config = dict(
    n_layer=9,
    d_model=256,
    n_head=3,
    n_kv_head=3,
    head_dim=128,
    d_mlp=2048,
    vocab_size=6909,
    activation='squared_relu',
    norm='rmsnorm',
    norm_place='pre',
    norm_eps=1e-06,
    positions='rope',
    rope_base=185000.0,
    rope_fraction=1.0,
    qk_norm=True,
    attn_scale=0.122,
    bias='none',
    tie_embeddings='early',
    parallel_block=False,
    extras=['local attention windows', 'shifted keys', 'gated attention', 'value embeddings', 'hashed n-gram embeddings', 'a smear gate', 'short convolutions', 'an embedding shortcut', 'learned residual scales', 'capped logits'],
    init='normal',
    init_std_qkv=0.027,
    init_std_o=0.00519,
    init_std_up=0.027,
    init_std_down=0.00225,
    optimizer='adamw',
    lr=0.00246,
    beta1=0.95,
    beta2=0.95,
    weight_decay=0.13,
    lr_head=0.0199,
    warmup_steps=208,
    schedule='wsd',
    decay_fraction=0.893,
    decay_shape='pow',
    final_lr_fraction=0.1,
    batch_tokens=[65536, 131072, 196608],
    seq_len=4096,
    doc_mask=True,
    train_tokens=429100000,
    steps=3285,
    dataset='wikipedia_en',
)
Each number is 500 + 40 x the weight over its row's rms, rounded and kept within 0 to 999. Layers, rows and columns count from 0. Numbers have three digits each. The size before them is the row's rms in percent of the matrix's.

# q: layer 4 attention query, 384x256, rms 0.0744, rows 243-255, columns 128-255
# k: layer 4 attention key, 384x256, rms 0.0755, rows 243-255, columns 128-255
# v: layer 4 attention value, 384x256, rms 0.0646, rows 128-167, columns 128-255
# o: layer 4 attention output (transposed), 384x256, rms 0.0697, rows 128-166, columns 128-255
q243 093:518508459482520509469516551527474521497484516523515482467499517536472492479472553522483477534426434598536600500569454520459388587506475529451571431505447565512508486501478464447499537466601538542576515484563535452460473488504491509461513497462510454546458456509437526496468497507474486486448517496535464501462536434463468476574487450461486431504440471492485541499512476499506513493490
k243 077:485460525521514524483520498474613560423475497578488471540444468447511513488504365516490555495472510445458435473441523508501551480451472481477484507518565445431498460496460483429483428483451462465505523403484448455525551536502448423569513451491548491544536468458494500513515425488501505526456478542522487526515448474546470580503470531554555546511558551518547503531497480482492482475509
q244 084:532555475487469494466573466444438506552513484481654561567521487535530516540449524501512530538572525488501539480483552492400571529590520459508498537462521504466505501519548500537460494529444481490523469466472458459556452508512539507532519534568486510537564540494512434490425501544543491502547503538466550501523525477530544506433470586532516453501513539519535500511539485546501485494508
k244 080:522538479525491510499493460506496531466409480522529519491427523441496434551493508473534494512513493459538512499470516538506488556540574500409441445515449431557521539520562504495520523554479468549495503488528548476557440473582486492534450462416499560497502522463450487432508511473535515506519551575507563467482546537451440427511451509461527443524450505458532484518431508504523432499586
q245 076:456463492516435491489499529510467492482469577469557457546478483523495436511505557533502484512469481442468523481515510460520574471520506484454556518501458421539515436512420503503492476486467489511446476484519454489384499512427429462527506439526541548559503495445435555479444488518463533559521518517543500405543459458519492544496495569529510483575453590496535457551457515510526526490584
k245 082:508567503570503448464589496497545514475519451504500502502524498524546490481500500507444491495541498550551484507558497523538557469480528514543473487537490496509547606496506491511464497548470506458580472507465497572513555494523441521547466506505485480467446567476535447494531488562559457513549584523417581530424506528547548484458458525477534558491503510488477515522475527537462448490548
q246 085:507552471408518504573434483470491455472420479426477469467504525519503531517497492485528564488520492524542482489499416547536501531470412570561442531540522497514494610414555524487524468506512541467463514411491531455537507470486544554549522523521558511510395528523474487536507553545532459484562456447539462513453477498529541474531517483494543436522509476548506564408449483548494523493515
k246 084:487433546488518524448512543542495413536495441525474464445481505529468518437493545449528423584480487503516483552498550495503497514446457484538554529470557517545508405467434513462466549425572473544503552541515498464471451511520533457432500501501471531521429480440460504481534469457405573471496487446490500435557526527472479575523536432470469486508541426514463499573512487469605555467455
q247 089:511515505557480474515529509538479489563573518481481550535580475440438476524462462479418557572580492474454507496564503511459490502534464541573437544508519468502550468493542449517489509484510516642534419526441479401563567572513506530551515488522533429516458494485440509485487485520553554524499480544503474517444499491505540516509443522479449425490554460528527456505496566514460534377583
k247 087:483456584511468591399496544535496407561508505587477475478439473528487461488473486514532439455463537532477504455481556501540519528503481498462535466539425474466484529520512456493545458481533480546508492519496512523469478432565504520484456521513446564511492485490507504458511561505492523487515529433413482482518531585455437495491541535527594485527546487474498567449500503495488500564559
q248 086:456509491453428525544519520566448494472432403566545462501447479582505496479505490465486514526508566477465418488466531472504567493500486514501469455509497473441494496517436459441517503515462459529539529483466505532543516468405440451519441521521540522502474494490520492543546459465442535627513527436469559479520465477488521515398526505501524509525484535510495479532475473496515473512510
k248 081:561534494531531512493548567440553558495503587418453464463530535516597509538575490517510439492526412461515538454507507465537443499500474501519523510536478419437578531473499520511492512516497539489495421521522469578527554528514511505531524556496504470433390496509445477495509554586481500528429564462458483484504501541541506505425559452447510531527476493533508498547416503541548541503459
q249 089:488483489437521519516488537516472501512394488508453444437519568495480455544549489440503452551524426524477516446493461429517453500495461504456457503552503556504536556466517613473475571559552509478504548495506494482534500493414516430504494505531537539576494476502439514496551532505492469463557516524512473452491472531549469538556497466467539565509471508493595491505473523518521465478537
k249 080:483451561517492514539502494510547522512524457503431477559505486527576473476438507509436446544498428486478481532568527456554468496446557471510571483477534437487562480514476438474493545490507522509551511539502446471507543527465527461427551429490483458463409527458521485526443455455403504476532526427505479488583486566511488552520593474477525501514511561554472466521500443498522529443523
q250 088:514523540460533511458500497458474453526576430516477453478497572498452524562478511522520463496566486427508530539452513532465587436459570497537452505474455538476552502476563415447528451505559538503495520538496521544447566595448498491530509556544484537505536497483495414482541516522495530475502499457513440483498402438529468434511528542498500494466484573515464551665490482429564494506497
k250 079:540517425505518487497541542484540458504523541471536563533511487530615518452480532481469488495526491531456491492542475543572482515538474534530509508535491511466491530509506526519464553596450457500544499456523452470519564468496503504405444434622457515443531477545536498480463444491550463471604515543477535560484530473492527423524522499512514540574488472502462422397562551577422505528506
q251 092:456453519524514543513547489511468531511501513546486458499464444534530459491551461532536490522488511590517510447506524528501469467493479462413512510469427498540448468548368561489457555525445427446486492526515533557416476475495536490492550458489496492502539405506493570528495477408459574472454510588478521442566448557514468536536552520469558513503539543512488467529490538506465452531490
k251 084:487456468483525434527552416481455477403550502383478509445512466565511559488463491485512518436502555499483493496499482485532533474467539510506488482458548545559505529489629499495479485458514550501458512524538458497488491533537404471470516583495522467516504528542543466489490517482527419543404498492511438569435487444518488498532480441467429530473528485483474588485612454496461514493484
q252 091:501425453515580477500459451491517506464474469483452504443479518495525468480515545483503467499459430473570459497473498505474480529399521518453561490552438472479506516462608517419506508469612544564583558533573517552510506532440480465430537489445450545509449564531413513498561519481451477500483505482489483487502490472511448487491459485516541572486516535484451560506476456531530534554491
k252 086:487528482488528487547516529473572532491502485586495447533552519493545446465462425456494480521573453504475445508451459430552535444532525539569522525449486498495470500532437428537505471521488509445561488506490463506499538493466498510410559471467475459509521556491526494536498464526575406508536494459541511510483478512495547575451586463530446493584537552534429461488503507469532489451494
q253 078:483543511506592532509532472442530511534488578530467448485542462470475502516541483478516492519466471602524581472502489519511464439490497492446451513470508500536486513497542578544432486571459502493488496492557503488524428528548593532523530503538510471533495464486403477470529563514517430443526490542590525502479539503490490489498496467549563432486518442505482446445498545543452472516502
k253 079:511406560442452491543509476539486381487510362493447550555454470528437492465509459410529542480466540500583515481514474496542514476462539513508573459460487559554463511488467476515538520430581555492492554528440423472513502547464487484492414503474591480529512530508518501486493502421421489556523461532489503532490455461489499462492457500491520419466612506502478524491482431458485543515498
q254 093:465535489500392524501475531502502568511464475516530540500535501429603525475494529500575501438501578479493497519470516520475452501512483481465549451662491429446489484538523477488484504528528455502501483446451606472530499526491431459465481461511469508455503511446596493530461450481482533483505522571463529495503515566537546493477503526449478579520509523517450488507511526546484452502580
k254 088:486477476460460449470491427484469536498492510549473541506442511532502536539470570557493462543448426502446564487456525450441504555499551466411449521447523405488522557467515477460495520554495486507494480613555470501444474394487494565559555476485529436467507508417447495514550498560517544479457548551504469509456484570502457510472476555487505511502468510524546500458426566546493419477514
q255 077:483494447508479540505508538516516482524550501442475472529418514498569473498435580528561437491554459418533489556478587534477606546535525395544506524502562479466536510419550400507526410486558584531448540470552495597442505464530445499522513516516501575494465487459471469460494451508550472529549551469510490502492504437527486448484469496523445515542456577483547561527455524513495526488503
k255 078:490569482484518496542484528475491549559445483524519523538537516480628463524523534487524568435488453504453480538532473470532444427559524501578500478502472458495478489476503521537524526506457486464544474463527499513522496497551547552523526475487426516494437533461474502484482467509599490435534560456503541533477529511502475493490478466463528435558475536475506407470520519555494439494555
v128 096:570505512426528455487396494472479522462515401552431517504472487480474485477511488524516516512570633592456378467506542514525554516501478508494453535547481501491549471511461462549492523552472435537441496507504472485527536472461481513543536504494532528604463454483466489541463566511531518579461559431509580533544532433529474447504456495482347615497512471492510499481502528495445504555476
o128 096:581501455452596462426508492539531543453463483515496438473495439473480600531486521515447457517486492497505478479470505482456569456502517479467479598476513531570464468485497425493498486524486519538571483546455537586512475552462509508445499584480460475487476498519539494535456405514467444473510430530502497475528463517524564430451494499517420492570492484512419485501458487484458544410449
v129 091:490516484449503442555453444584505497470479520475550505476526494510522492474490524506527463531477550462483402516503515532619434484575477488479474517541497502523486467489518527569529524502530514484552485471436506487453494452515457507524542514518505494647542528510457514504460536488468484488506462506465540472528553491560505421493567512582493531533485349534607511495572430525471501529519
o129 092:554478482447512496540493511569496516467478462549455500490547492452483458488502546542483499520523481437544456519508437510561465515520520461465572524484462478547528476512513434531506511540494487554489514520497486567463475511469399445448460481496470557556518493459533512510484436490397517532464476528441540484456508514532524499530395446530510589471529437599628546481415455503560515438468
v130 118:528503515493511524486468516581548565484543508456568508458551530457491459488387565561445435511511486486488525481491529513500530515451367513468493487395512522482483454469465489492460486528547523548494484518493507459502510496445467468455506487538436540592427513517525491520536478482529442527499506480509489459619459538536575535537482494542463457499557490513421577555463500453551532481525
o130 123:478481532551476562434468552497541549510430532602487521503517412467520452485452473555487497506497476507502533461522492519441534541467421494467484485527498405525571535412443463459527459468457521502483564490504441453504517534509485488503507476499486503554462515526498540530489525469566563588463488485548478510485458462520534460504454439493527487496531524465457454571469496505504545442479
v131 086:498492531527499450505550460505489442531479506496422534520513563543509491545445515527531581468527486446525498559482518507480496512495473446496451508489472510521476469492491460554500509443497573523527526488445577537414505491505426543453506558494471470454560557476454513502489410565454536418537500505541516455503492573579514486464564470493476480489523463541536527501513483518466416540538
o131 087:495471485478523489520502501460509442550544547537416500457443461480506460480498508505533521519529504447529575518449564484500443559498524476491562566496517450426562510556534465463498598567549486487493557449380512494479459499573428535538433523495517557495518480451509591556590520467512514516466523522521572530484572563506505541554424538545469525485548509519501519501455453475515535498552
v132 119:463491514464477488496471437430491568516436479531459457542481501537486459563466488527499529505530430569530439440516426501510546578470434466519473495490578494500512456508454472487434486510475558531572534497523550484514527555468469564491531483574504490425519418559415460479504538537490519467490478461573502466475491498476481517475464552422468509476484554492473513524447525478457468470427
o132 097:518514487486487486468512516431475531588457505546533515594409456524478469491500493558523506525541492468565486430403477467495482458484500485486474598481602512445501499538520495486479488477475556523481532509499495465512525535473497528454486486531490561531441462590486481569521497523498440501465478471565494476506567565437523457513491573512522495530507486594458489524493559441448550499481
v133 088:441521526494443516552439498496510457519473473424489544548576516439522524473505512538523520508457468430512544423552498485530468544491509559545440503438507498474518485456436461521495509488545482533526522480494552527549482504445477590454531528490536444519567507491536495517528409482456458458499447501503493539427447507504487545454462491460580406534517578511449507511445538432463487467389
o133 088:467510487540448528536486513482431483550470466529391540568485547496471454489555489567520551487470518468503466524505487488511443540489533485490460487508532549465567502466454509522544585444518481451464577430529423522496550497441476443512467501527539509554491480508472503536534497517540582528414499524503495545409524511492480518498425491472560475544462572518598496518564496427485525518598
v134 098:465539474458501483486541497533435511548480515446496506528467510599447466588430519468502502477502460490532414474485480514406544546505489549474506524526467499501482634551583526522515451456455587498511512564521535506538481550535538562424491500500465502448514465525452493511489544549497470439498533513554472465541531490529538466479509527447620500437484506452574573483579536439499559503503
o134 098:444599479444491510521521449467474509506525552450527529493529513452532511503449467436604459548537514535538515522440466488516517488464477503512490536475486567428467502625572546454491483486507495501495427447431526505514549556535500526468565491473491478444548518484478383514537533494499482517530518485538504512510467508455493494422566546494508448452578465534535587481459545491523507502432
v135 090:547460521542517508485555461559580490511467459491430525452516570518524498493429525429477483512501516468470391486510500493482477508473434501531485454487540476529467388408483503562549470453522522518487551508451529518472544417447463510451526512502514478443501502483500522460542454485521530467525463519419455470539463473547509478487567576499484440492466407530500555550524436528484498512509
o135 075:579467502530491525489469549443487471537502462515505454528506462542452408508492503523494494515543512413535517464442499523520479502499448478504533523544599456531561455493451519468542532543472521549500528496519386499441522497495420494536477507466512545521492508469490606499534452483479557545414514505429536507502543507503513522568458545566502560481488454651549508525509451463532567522509
v136 099:554498526505412488490599500502524488528419516572472517501515407451539540481572468487539569540494391472462466476469616495588523498506595601546514480564484457469510477516560495504587506466527499513538436462450475460546481458581521570507507484479492506438569546468489521531505434541530514459519501471488559518429535467527573580456493504460583503514427467497533496535495521526442461486522
o136 096:498480527534502453508532475484457430557506479498451478494456540430525512496513471469486547488493503446440506526484530535523514479560481510504596439482488540449582502557459515627492526474534441530535448519503500538514519460440517576576469495469511495450571530445526523507520486475488531511464570558474530538533504514522472557466538511511527480535517556613485536459507483480523497478621
v137 109:443486536440454515479509510546473524491476515488544454517510432542536522568579493512479467504511499426487478452492522503399473510482470479557526538592461503458523550515538472483517504541545506460586549497487525511398473558460496495553476485530489478477525556548413457500510576524479536474542470474524446527477507476448524489506516494491538608469491406514565459450462463556440434497516
o137 099:384482542478450416556458476531501531514487422533493600536477526476530465541464520560534525563518514448510487535512452496484505491468498467491507528561433513495449507481494506543547457565483550504486539554452469481495473506513536507437542494543480500531430496524528429504531521552446483439493498448557518514468529503461501472482547492484590544417491467418578560495468497456523474568519
v138 087:515510495488519450433464504561492484485432472497473517492490510502459501479481493511473505494480592561420483521491511522485478479497510542459500557548449530522428489508568526534555516514472514440370461521542522481564566430400470464508474524444587573509518549503543504541482497528454512568480521489482508528525567432485556487516547525639443594504491461479549531493507470547509513599525
o138 087:495544438441540510529513408550518519391478517463493463397488552442538553530486501437473421627468505491483538560465527539516524488478531518511560489478503503550406499552566518532477544515543499489511421550466565460549503526502497501505506533485504483445504545436511411505492485516431491540555463552472539525490485508475506473476527485521463467468507517506449556481453472528550480478436
v139 113:494468514506502482441521479387526462520550451522528524509491551582427493492429585463495508458545538509483466462489455480398473468488434431456471488410520517496519497480480517464438470494480561535441491561550488513504543441577498501493462508521523496519493474500498427478508498483527518509486480507511449455484491537449591479578471506531553489502533525482520523501523540539514516577435
o139 102:492577506474584531425540508490485560437517554459520471474515474481470491498494501480535453521510534492520459474472516518494475507490489511467530473483484495466439466490478550473430553461526538530533470434598518439523473526514514533593499459486501468496498487546475365473521512506436481467542481485523496549478465501466496464595552463503470458500515523387497484509495527455562516498353
v140 112:652494492554512517450572538518597482491557477494501497450496466496494494498522489493494456550532562496480496546483544486448482433473537493490542520512537491516495472485560521507551547517524548479457515503481467541475444477473547442573460522501484491485515592495461484504512530521516544506509559487456475488633510472467496484519521544520365577461501380507507512530515451526534550540467
o140 110:509511518557484544463515475514603474524511507533517471532479512531478482534446484482493439498504490487453579490526561533485485477566503539545553524509529464568440525519526470500506494534494485543572431590554475445491457461534518523475537527475520419437550544500495501476448494452511497483509576505510524492608464456571435568512542497503430552462551452523395494521543466556532513576435
v141 099:528483480549509488507461476331505457542488462478380520515478466568523534534444509496527575477466482524541496477511478485528495546506503472415458442507517476513512503525467543483532518473460498454466518509531482550520521443578521552416459528431512487387500560422532477496429512520475503492477503507501581528501465510466464461476476490485483498520507554459466511499448480549494493553487
o141 096:565514480523596484522565531475474448535606524395523481469497512574483587506593520464513493460460528547544490488541579551511479493551547511484494491455506497451469452579478528502499541447605526479481488533523496434494485525532496521497496508445540494458471523483517529518517487476457440457566448515498500466593486566501489502580521568547390542469422538425479514475528499523436486543517
v142 081:531499496509576487483521514464463490526558485497518513506469490529544460557579501534457502519502534558485523507544499528456488504445615481505503476528478546515497552519483478509454465505396491471454527566536412542567518553483527473481466503500488543529493412533525494494481533514499533477475603504467483571466477517416416518465501475481533487451481595452469504456487549431531616439456
o142 083:482545508480471483487482532495506488489522447445543441532513513498556571534521469517528440515484507526498465434467557502466495446484501506512441499477528541502431511532463515490468480513473453488501465513458508483486515510525543482510562533502528450484549456558493437464467535499563473473522522499525506529540434481415447484396601541459519429520498570494437497504546556493455486516458
v143 116:519521505549480490510475552504495493501507508434548526504520521511480472436480523494512443439542510547544544520523538440506540469536553473524477582492454501537515536498577549542488486480496485565525504452489520408507484557476456485543506495566485497606539454506533531477377475494496461441488482466441490484555498503579485475536503565581479457478497560519608566465539513493536503461542
o143 097:469522434517451573503485490480498521495465577537432387523472451527539481480493517487529501502520466479507583500446413461520487472474529481549500551508458503535519486497572491498509497526465459513506477436440516590460485472536488490477481497473473540456552493513481487512464519471533520560491578492445537527495488477503501557525422513509480485560546513700531513483505542530502482511507
v144 122:430521485453489539496482532509461471487503473550502451523496482544520506530562479500487560501536561503468474377499478503428524504509466465525519449545494511479522414537424478557524477482469445500526521520483500509428525583465467501513539449518516456440468379481471485469471549514525566502495461500518496535471433421440477493477510518533480514493431509491568454464480489526493436434536
o144 123:457461507423459374497464549487454507502510409465552570549563490561465506513519520556503489558531528474510505472377442507508497419454484472489503495549545533512490443509465563486551445544459560505571518570444474529470537517496492482505527498545481543532488481530513520511472460554519456471474467474539515499439524547487539409483554560573511546481540420477549463504474487498509520545511
v145 142:576494488513516481528493441448497517541462489483509546520507482398528450536553433467503512564525473506538440467526494489520480526517515502484504512535520478585525500475551510504523527533492476459501546474526520464419517450568524475446464546541504476504471589524448499496491590570451432499495566487503636484498517643492466498521464531444570446543506551487486434480578478484409539462461
o145 125:545583530502500481552476467474533467541548496528530509517516555439559591530523407534518485508499519534598389508508491493513458472484490450487537584444507503447494483487540511490483526511514431542501491484426455499526432458531509440483569516434484501468549481475535509515544472480514494479510528526519451514579495567480504580506454530432536468509459481591521498520463470540404459461496
v146 118:433505472574542576493525459473498479478493508457569495493498490469457504476437415446476464452442500470474579511505387499474525493492536482534493529468546483532510507453473450488485475509572590527471501524579487473551501575458539516501519496518501508483544521491490521513460409480535535503467480500541470451513563593528529460504425561481567418525520607479476525515506489552485544510468
o146 113:460503493508520588507513438463465473412518488496530500501513562518490552453521499477463518504481497501470452517502418512490527508448530562532457485442565544508475484510526470434480546524567507453415460372598500513531521536472549478455518453489480555508505543489440467470562506489499514562487517474461444479502548513424499503480453541475531474524549466597466555444557543531514456528467
v147 105:433537480490507531517506510434542495513439524469567488542483569544547480417526449532521496459548450587572550517493541464518527514516489563504550501496459471492475526489433522501455472519477511548489533441508538477619414492454561542457582442496461488533548443478629543499471446479513527487500476519500480482521540415476470534506482509544507473534553554495452526542483528499508492460551
o147 106:427481426530464569516522458479488540538510564482496490519511468565516529467526516416557484476478484555436553473503474488561516556499461547590422493483491469538506509499476534507510457488489474460533475430524568585501550464515523535477500451494497431483521532534485535502388566478534469517466503530530498428544505477531469498470533521562494450489577544549460459497544527487528461510564
v148 106:491494524490497498524500532573470510446493533586547465496509444563526527480434448467499470457521479540471478520468503522554504457475421486496506557438458487488495542500530552553574527501503463529628494494521471477474525584504478515547464457518484525575512552530443469493498449497499418503512483488533471475518567510580536449567528525556540493450521486517571518491519477496477478563582
o148 106:478479496472510512534469507479536520422449509541477529478489475478510501441471516509482497493535441491491499523455401515542568479385492516516521518447428498511502526541529448514515423539517507485456515488454537538506496565479478513459429500482446514539461514442502477485507449508444498549502508459448494493419536482453535509488444498480537554411554465598565558442419496487571486454502
v149 097:558490515529477429511503547490528500489447453505489456427469513513543545487503491486527520443512545481505520512544599485469554516506511475574496513550541492482486492486491428514413546439496488471499537448425445477487466506546473484588450559466534553451443569512473512470481531531511499452522483509477600528448499406548425475446453433446423531489500482498464554523472499576534435482491
o149 096:563425514554469482444526583489463486533483528520460412491486442530520520531486516508454592411525453511491520503488547507473555555543574452553450590569508526519541486470472428477517462480473497514517511544434487555493470519508516479485486510468511568517469504478501575561492491514509466515485449492428562550488553453542450510512413474490443605510415510552484543488551498500499506552575
v150 103:555466501555457490513552486494504478527568503387436490493500547544505518505508532492487412493481516422574512595497551485517531425497521479453506444517496494566485477481582567446449495517525460473488507507501540481525500433523523517472458541531532487542520523502524524510522493505467481473510481474425496457571467547511416452494476556470575479459522446526483563518568489513499521473525
o150 100:522537552528501604501557521500483462558566609441470446482535469546466509549543570430552489462503507466568484544556484533501492490486469433512440493529492447528563478494501539469493534479497437558536468535502448514446482428550494528581493522460519487482577469524507523537520519462474566554486503494448461433533458453528496611601429525495504527471486495599549498523541484523451503510499
v151 086:493553502528570512469500499473486515515528480517537477486493553510500496464546454517492496514484536543494609569500456510491549514464545523529543534513508510494490500480474457517410504571521496460456494505561444536500488553402522500547563531524483488514497519503561509512504498477493588562454518444441498574527517434430456479460416469503426531522537553499467530533472550486529524497473
o151 088:461466498527505551492475387459574471478486548479494504521470568525530543502541547454531466522523483547410526497536467498468543488468497541564397509503518502593447500475529520484464510496572554461513509513514557467542549480481586491482548548519530448457509534512497471513433551503545446495542485500534447481541484516545489463419542492491483447504540523453405472517605545550431450519489
v152 100:521486487522528428525454466417452498480519490429396462514497514574551525564441516487513507442493501568529408520488510533490537539453488503473461476558506506493470530511489508490505460473443476389459505529613469549507530483460514496404457527443538514436467528507528507524558455529489543523510510484492492528421496470456432463477464468482515518473491519488455577481424509527458495562510
o152 100:549526489496554515518545519455524493508547522421517453423450530544531531545571548450529500418501521543508511496461547527481547516468479480474411550503495516501443495524473507475509563489533526416470504514448456463480486547471514528536493578428530492459460491438544494517550478469460470460539422473445466481527514524451492483546511500532481491497380536445507528483540518442455510480542
v153 097:480482457470495545505538460492426504534491556471421552507480507501499532489571474548499464540432483523475522491516546514543521506528600522426512452459479524515491401511524540527414467500469494530470506473485579501544497525493540551494533529533518483498532426498546557509505545490477513521534530503461458547500486563456479571466553495480603452464532532504410543497532469423465538456543
o153 097:438584506484498515477518462515434493541554581465494514491512510523501567504558509476490427553439515493483479467503521496538495455490433511449446431520511484522512529547510542533475528482490450504555457482484578551500531437528529485511548539509495494448564450521471515499499567555570501582484557529540482438475448496498485509424606517463559380514500523515392479522554476477455450536540
v154 078:499454534530479495562520480477591442455437520498508510453545517487539557520471457519512482499492509429479481438529535533498467495506423531504480441476532489541511366425498502494521527472537509547511496501430506485455528480504427558443492479524543487476482448490463510427533502526493519471557421525487481481496480492520538446509529583532504490524476492547443552548452450587490451545480
o154 070:558504477534482506500526596471482484528487468508511517528471444546447410524526525575463519469542518416538481508440473605500469512506499476436533519509516496514554466491449484500525512528479521512498508536551394491446476493463431489516453496457488550542500501510498570511535438501463530558397552487438513520515563469491503509596448496538517600509458469667527525472548455463529565511494
v155 114:479464505478438490530409546486470542539511509555511457514490443471521513511559440545518450521464391453562500458469486485416462535509470466566510523481501464474535554563497468474561494510516438494600543467494474485468468553514459522574444478503485474496486483539432447463490513480490502439479447568560480482478452531449507527473469495417471480499429448495540503488474491503472465439425
o155 104:441475512541462423541483548477515525534526451488492591559458567501512457533473467594482571437496460496519466502572432477465490446451490499517520493533437576489475559512525476528527414449493515491444575523515499504490521504490518453459515442567527512540408476519531481490490467503484488445538511456557495488441496514476458459512518503445480524506463448380583541466463512461498461535483
v156 126:442472514512503447463484538497436481527511482491478533546526564518476491503484516566485531496484528521544547466529463539544494460478523461471462496494406568518487308558453552493478514496470569519428552528475580518497544514456498514574427523468502467553502440519512488457463539506449513469512478532559444473428516508497455531521563529478493445461497456499483523511431507490535448516478
o156 131:429528413466424459452493542465454542453518504504484514498537478560409511473462479492507503594447467442549485484480620551525432475432554485494530516511484480452436467550537514487475523504486509508495466541446471484476459506525493518595412468503466493565524446542432469513511486534577537472516476551529534448421505531455524505519530492484486488513452525460517501478429556554567488487480
v157 090:520508495530446509548512476557584472446400451458474489495452511529481513549565503508478539507531556409381456461500510512514478519572500564501507468394480491473484548462466506528549481441521535559513447520408540476506508475436486578418562516540489488436531514437484527530528474495498572520542454493528493527534479424527581449433574523507520503478559546524475518486505452534420535493568
o157 087:533496486485499484509527481504519450556484504531412564505449412532481422541542526510508506521521545474469539491416458547497487490512500515401495527499525499526589504535432533491524589571464511495508505505530426525537574549491456526461498552548507492481500486446467548525525524497494561603376552459527509557468548479518496462449457522530525516484559484595532523541586455438475586520539
v158 121:561503521542513480496531439521497531519496531445462476451509554448492463445502560565471517547512485509490505552490525488539470501533610534496445444453442501535458503486514522491479534452453554553520467508483593472464482433567463392500485495478494516499519501522499556507504447488530472538524575535406547449497456551565492514538562490536457478514533445501518458509480526467539511487553
o158 107:547493497507470493408488567540447491537523465546503409429516423503534447499458449481470498491499511547494572444516559437464452569608487479524525490522478464517523612482532480527461513508430413552503511500484532504451444451545471521560451532519497515461572478507509552509492474407545543532502521548460573514554439491564516561542457498517476499547517538589479433543462548535454501512552
v159 105:509508477585462593521525489492459479520502541490501535528532492463516520476531539509457579490497438462515585535548441439465536535496540464552517437447499451520514464507494506475450451469472470480540496533483508532452450543521494454454536480523485450477503454510486509440540447503556484464496529564433501487440416550491444546526456526531529404519482545504527463505482508499522505429510
o159 097:475494578528424482518494543437460426542566481498523515530564497524563500493545505542530534504530563491513519472522446436504463453493457462534480474519588512460548493504513544470490472484466472487495540454450499502466515441532496465547539518499512516476567500536488579496512503445606535555437524501522479501526495513505477555561482585545508530512528479635533437541538528498433485578563
v160 095:547485488546494544530494492443508473505549513473576498484527504358518497501568485527488475525533419380484590471499553458453522534478543457537521528493541487521523554489532434423481541507524510470580518467474497547389476513551502432495499487548500464477471607513483498457576483531515488535515532523467552480485465556470445551530457465458523450562486501484473371484467448511512468443468
o160 096:485499568550474474504495535502508448566544474548518506467459554481535501568521447551490539452467516535475466513563519469469472538516467462497478528515464514496546505397480489468516507464462473484520532478521483509480408389564558468536546482495469487473489499493552559465542495404519538483479523474531460484530507463518455566574456481454537537558450495465550436559537443534480493513548
v161 088:587531476595499579488519531455466511539560452487423499530502482497449428458502455440483492494540495533546486550467475506510492547501515508453499506528492482542546575484488507476531497510458517494545530519539492482530529523478553447465499580513470486516495567414468447520521526497471496564510599479504506512531486587432466438547477494477526525474556547469496425465530457471425561493450
o161 090:465626488471481502521455433497592488488556540500516497481504551555508612492540424455525434535479490543533452501521534435499503445446469545517455526448529566506446498483551543446475559518524537507542483463481521415569534508536542467471557555502491436484526492498471459481498507445508533459537514445595430461557466564482498530432590540483485393488544537443521465543488511515447498530467
v162 082:430536517425543517485474585458442499488544505542550481507507519510498543524599492510527483478515536544512561579463498459470520488495500505502548606530483547454510617584565503507504495552456413475457420521545422483537504618486511440477546451467459508542517441514544491523492517471501473495462532454507492537539529454459440535493419502512477566479506504543549500470540551444492494504509
o162 079:450493508487504519529477447495553526487463522469520537508515515454523537508445550445534488463496506556451537516513435477510548478492510506555471497537459500529503529504555533500486413465504485452559481524497572538519519491503576535473536527537499435469529513521524477496437549521529447422575490515535448471480450452549490473439538503452519436502563467378451463502539520529489468508488
v163 109:496502469499489512490524502519482483519606556494523472496518502481528528438534448512535396546499366565499440468499555501548517484486544541552529478470457488501496516538564517466586499506434475454485519466541521476506497488493560471524500464503487490497468413524525494465535515468551474525520571445455458448506495518472438557527470595502574583511462467480468533517551467451451480560537
o163 103:486593490549471470468490493459509554521551511470573504456497531499510525511486483511495438466467443526537461485522472481533506482485417490488509464526481534522481533461499482519524414481378469433559451506555530529497504450490553535536492478418461470480546484495504497460445476434523505530476568518491481409521444435514419531472511532509530476540484447568497495502504517474540465515532
v164 110:459478516514500425471459459453465510556546508537380516546544520632523532557535495491506570505466466516556441501468492501462495516450457555508498451483450517515478472521453537503523447465432439402529504546575502545522559478480494496465500463452543471419490474475564473457526458514482517466525491521529495484474463456434532495543510563550542553475473511503556624566469495529432460550457
o164 110:499548500509533476536522506447496515492595521404539529517482548534504539506564523471563453517554543507526509483476485495530507458447454499531509489507493531459465518568510590546470497451568532446498521543458496423480540519472491585592508506459532477490508539496526431527501446499481479488533472521512486532495513520462468489578582556564460519445465499485536524482479531459495462529447
v165 104:515508496493530544497532495540497510515568469343554464476498548515444433515468588478476496497542545382532528529481459454465483498524499449515504475574520480504494506474555477495468495454515661523510526498475537476391483493484524426480509499530478456497498530503449480498512567500509505505498527444421509480598434534545529416494519518548522475515510467530549463486546510532510492463523
o165 092:480525539461482493483468524543484514519554506509508504487558479474504443520493491513553504555533527535513504522501489459470414569538514444489494532564498470477582457423509558421530589546502499544498500469519420461471457472583476477538580475531487537513553497503483493500544539461508565502466487436514521527515489534561503520492440489526510546476526479474593493566482507533489529556487
v166 103:471537485491499559472533530526488542536584544516508529503517477405466491410479517520461451544479450538504589500508443507528513465477521402486519493465536477477545462537510542450422523571567483541510474447519535433427481524532473438566488477528492519510507431492442490493488513487490404562465559508482517468570470585502486513517396534537458493520501494486507451505485503450563464404478
o166 102:460544574508523486449452494499482549530496528551515540498562524432508507457463463545500484498474476537484493468566438497469475457540514466492534459493522457500470521430523497468453408434496489525522450511546582446488514429490502465503503428505498498452520529600486521515484509468539492536542545501585473433535409509582479523516527510488494456538574463461391434526467536571495466468458
v167 091:502517449473486464545452460504452543512469491447467523548483501361564490520503500566461554492452502572528570470539440510565506568473538473484443522565483526497491543505469492514461526504417516464507459502539455497559515497439461490516506502491474564585470534545512502543495473571456535528466554490479524561477508454472431548456537493482489443460499529472491516504401501445513492489469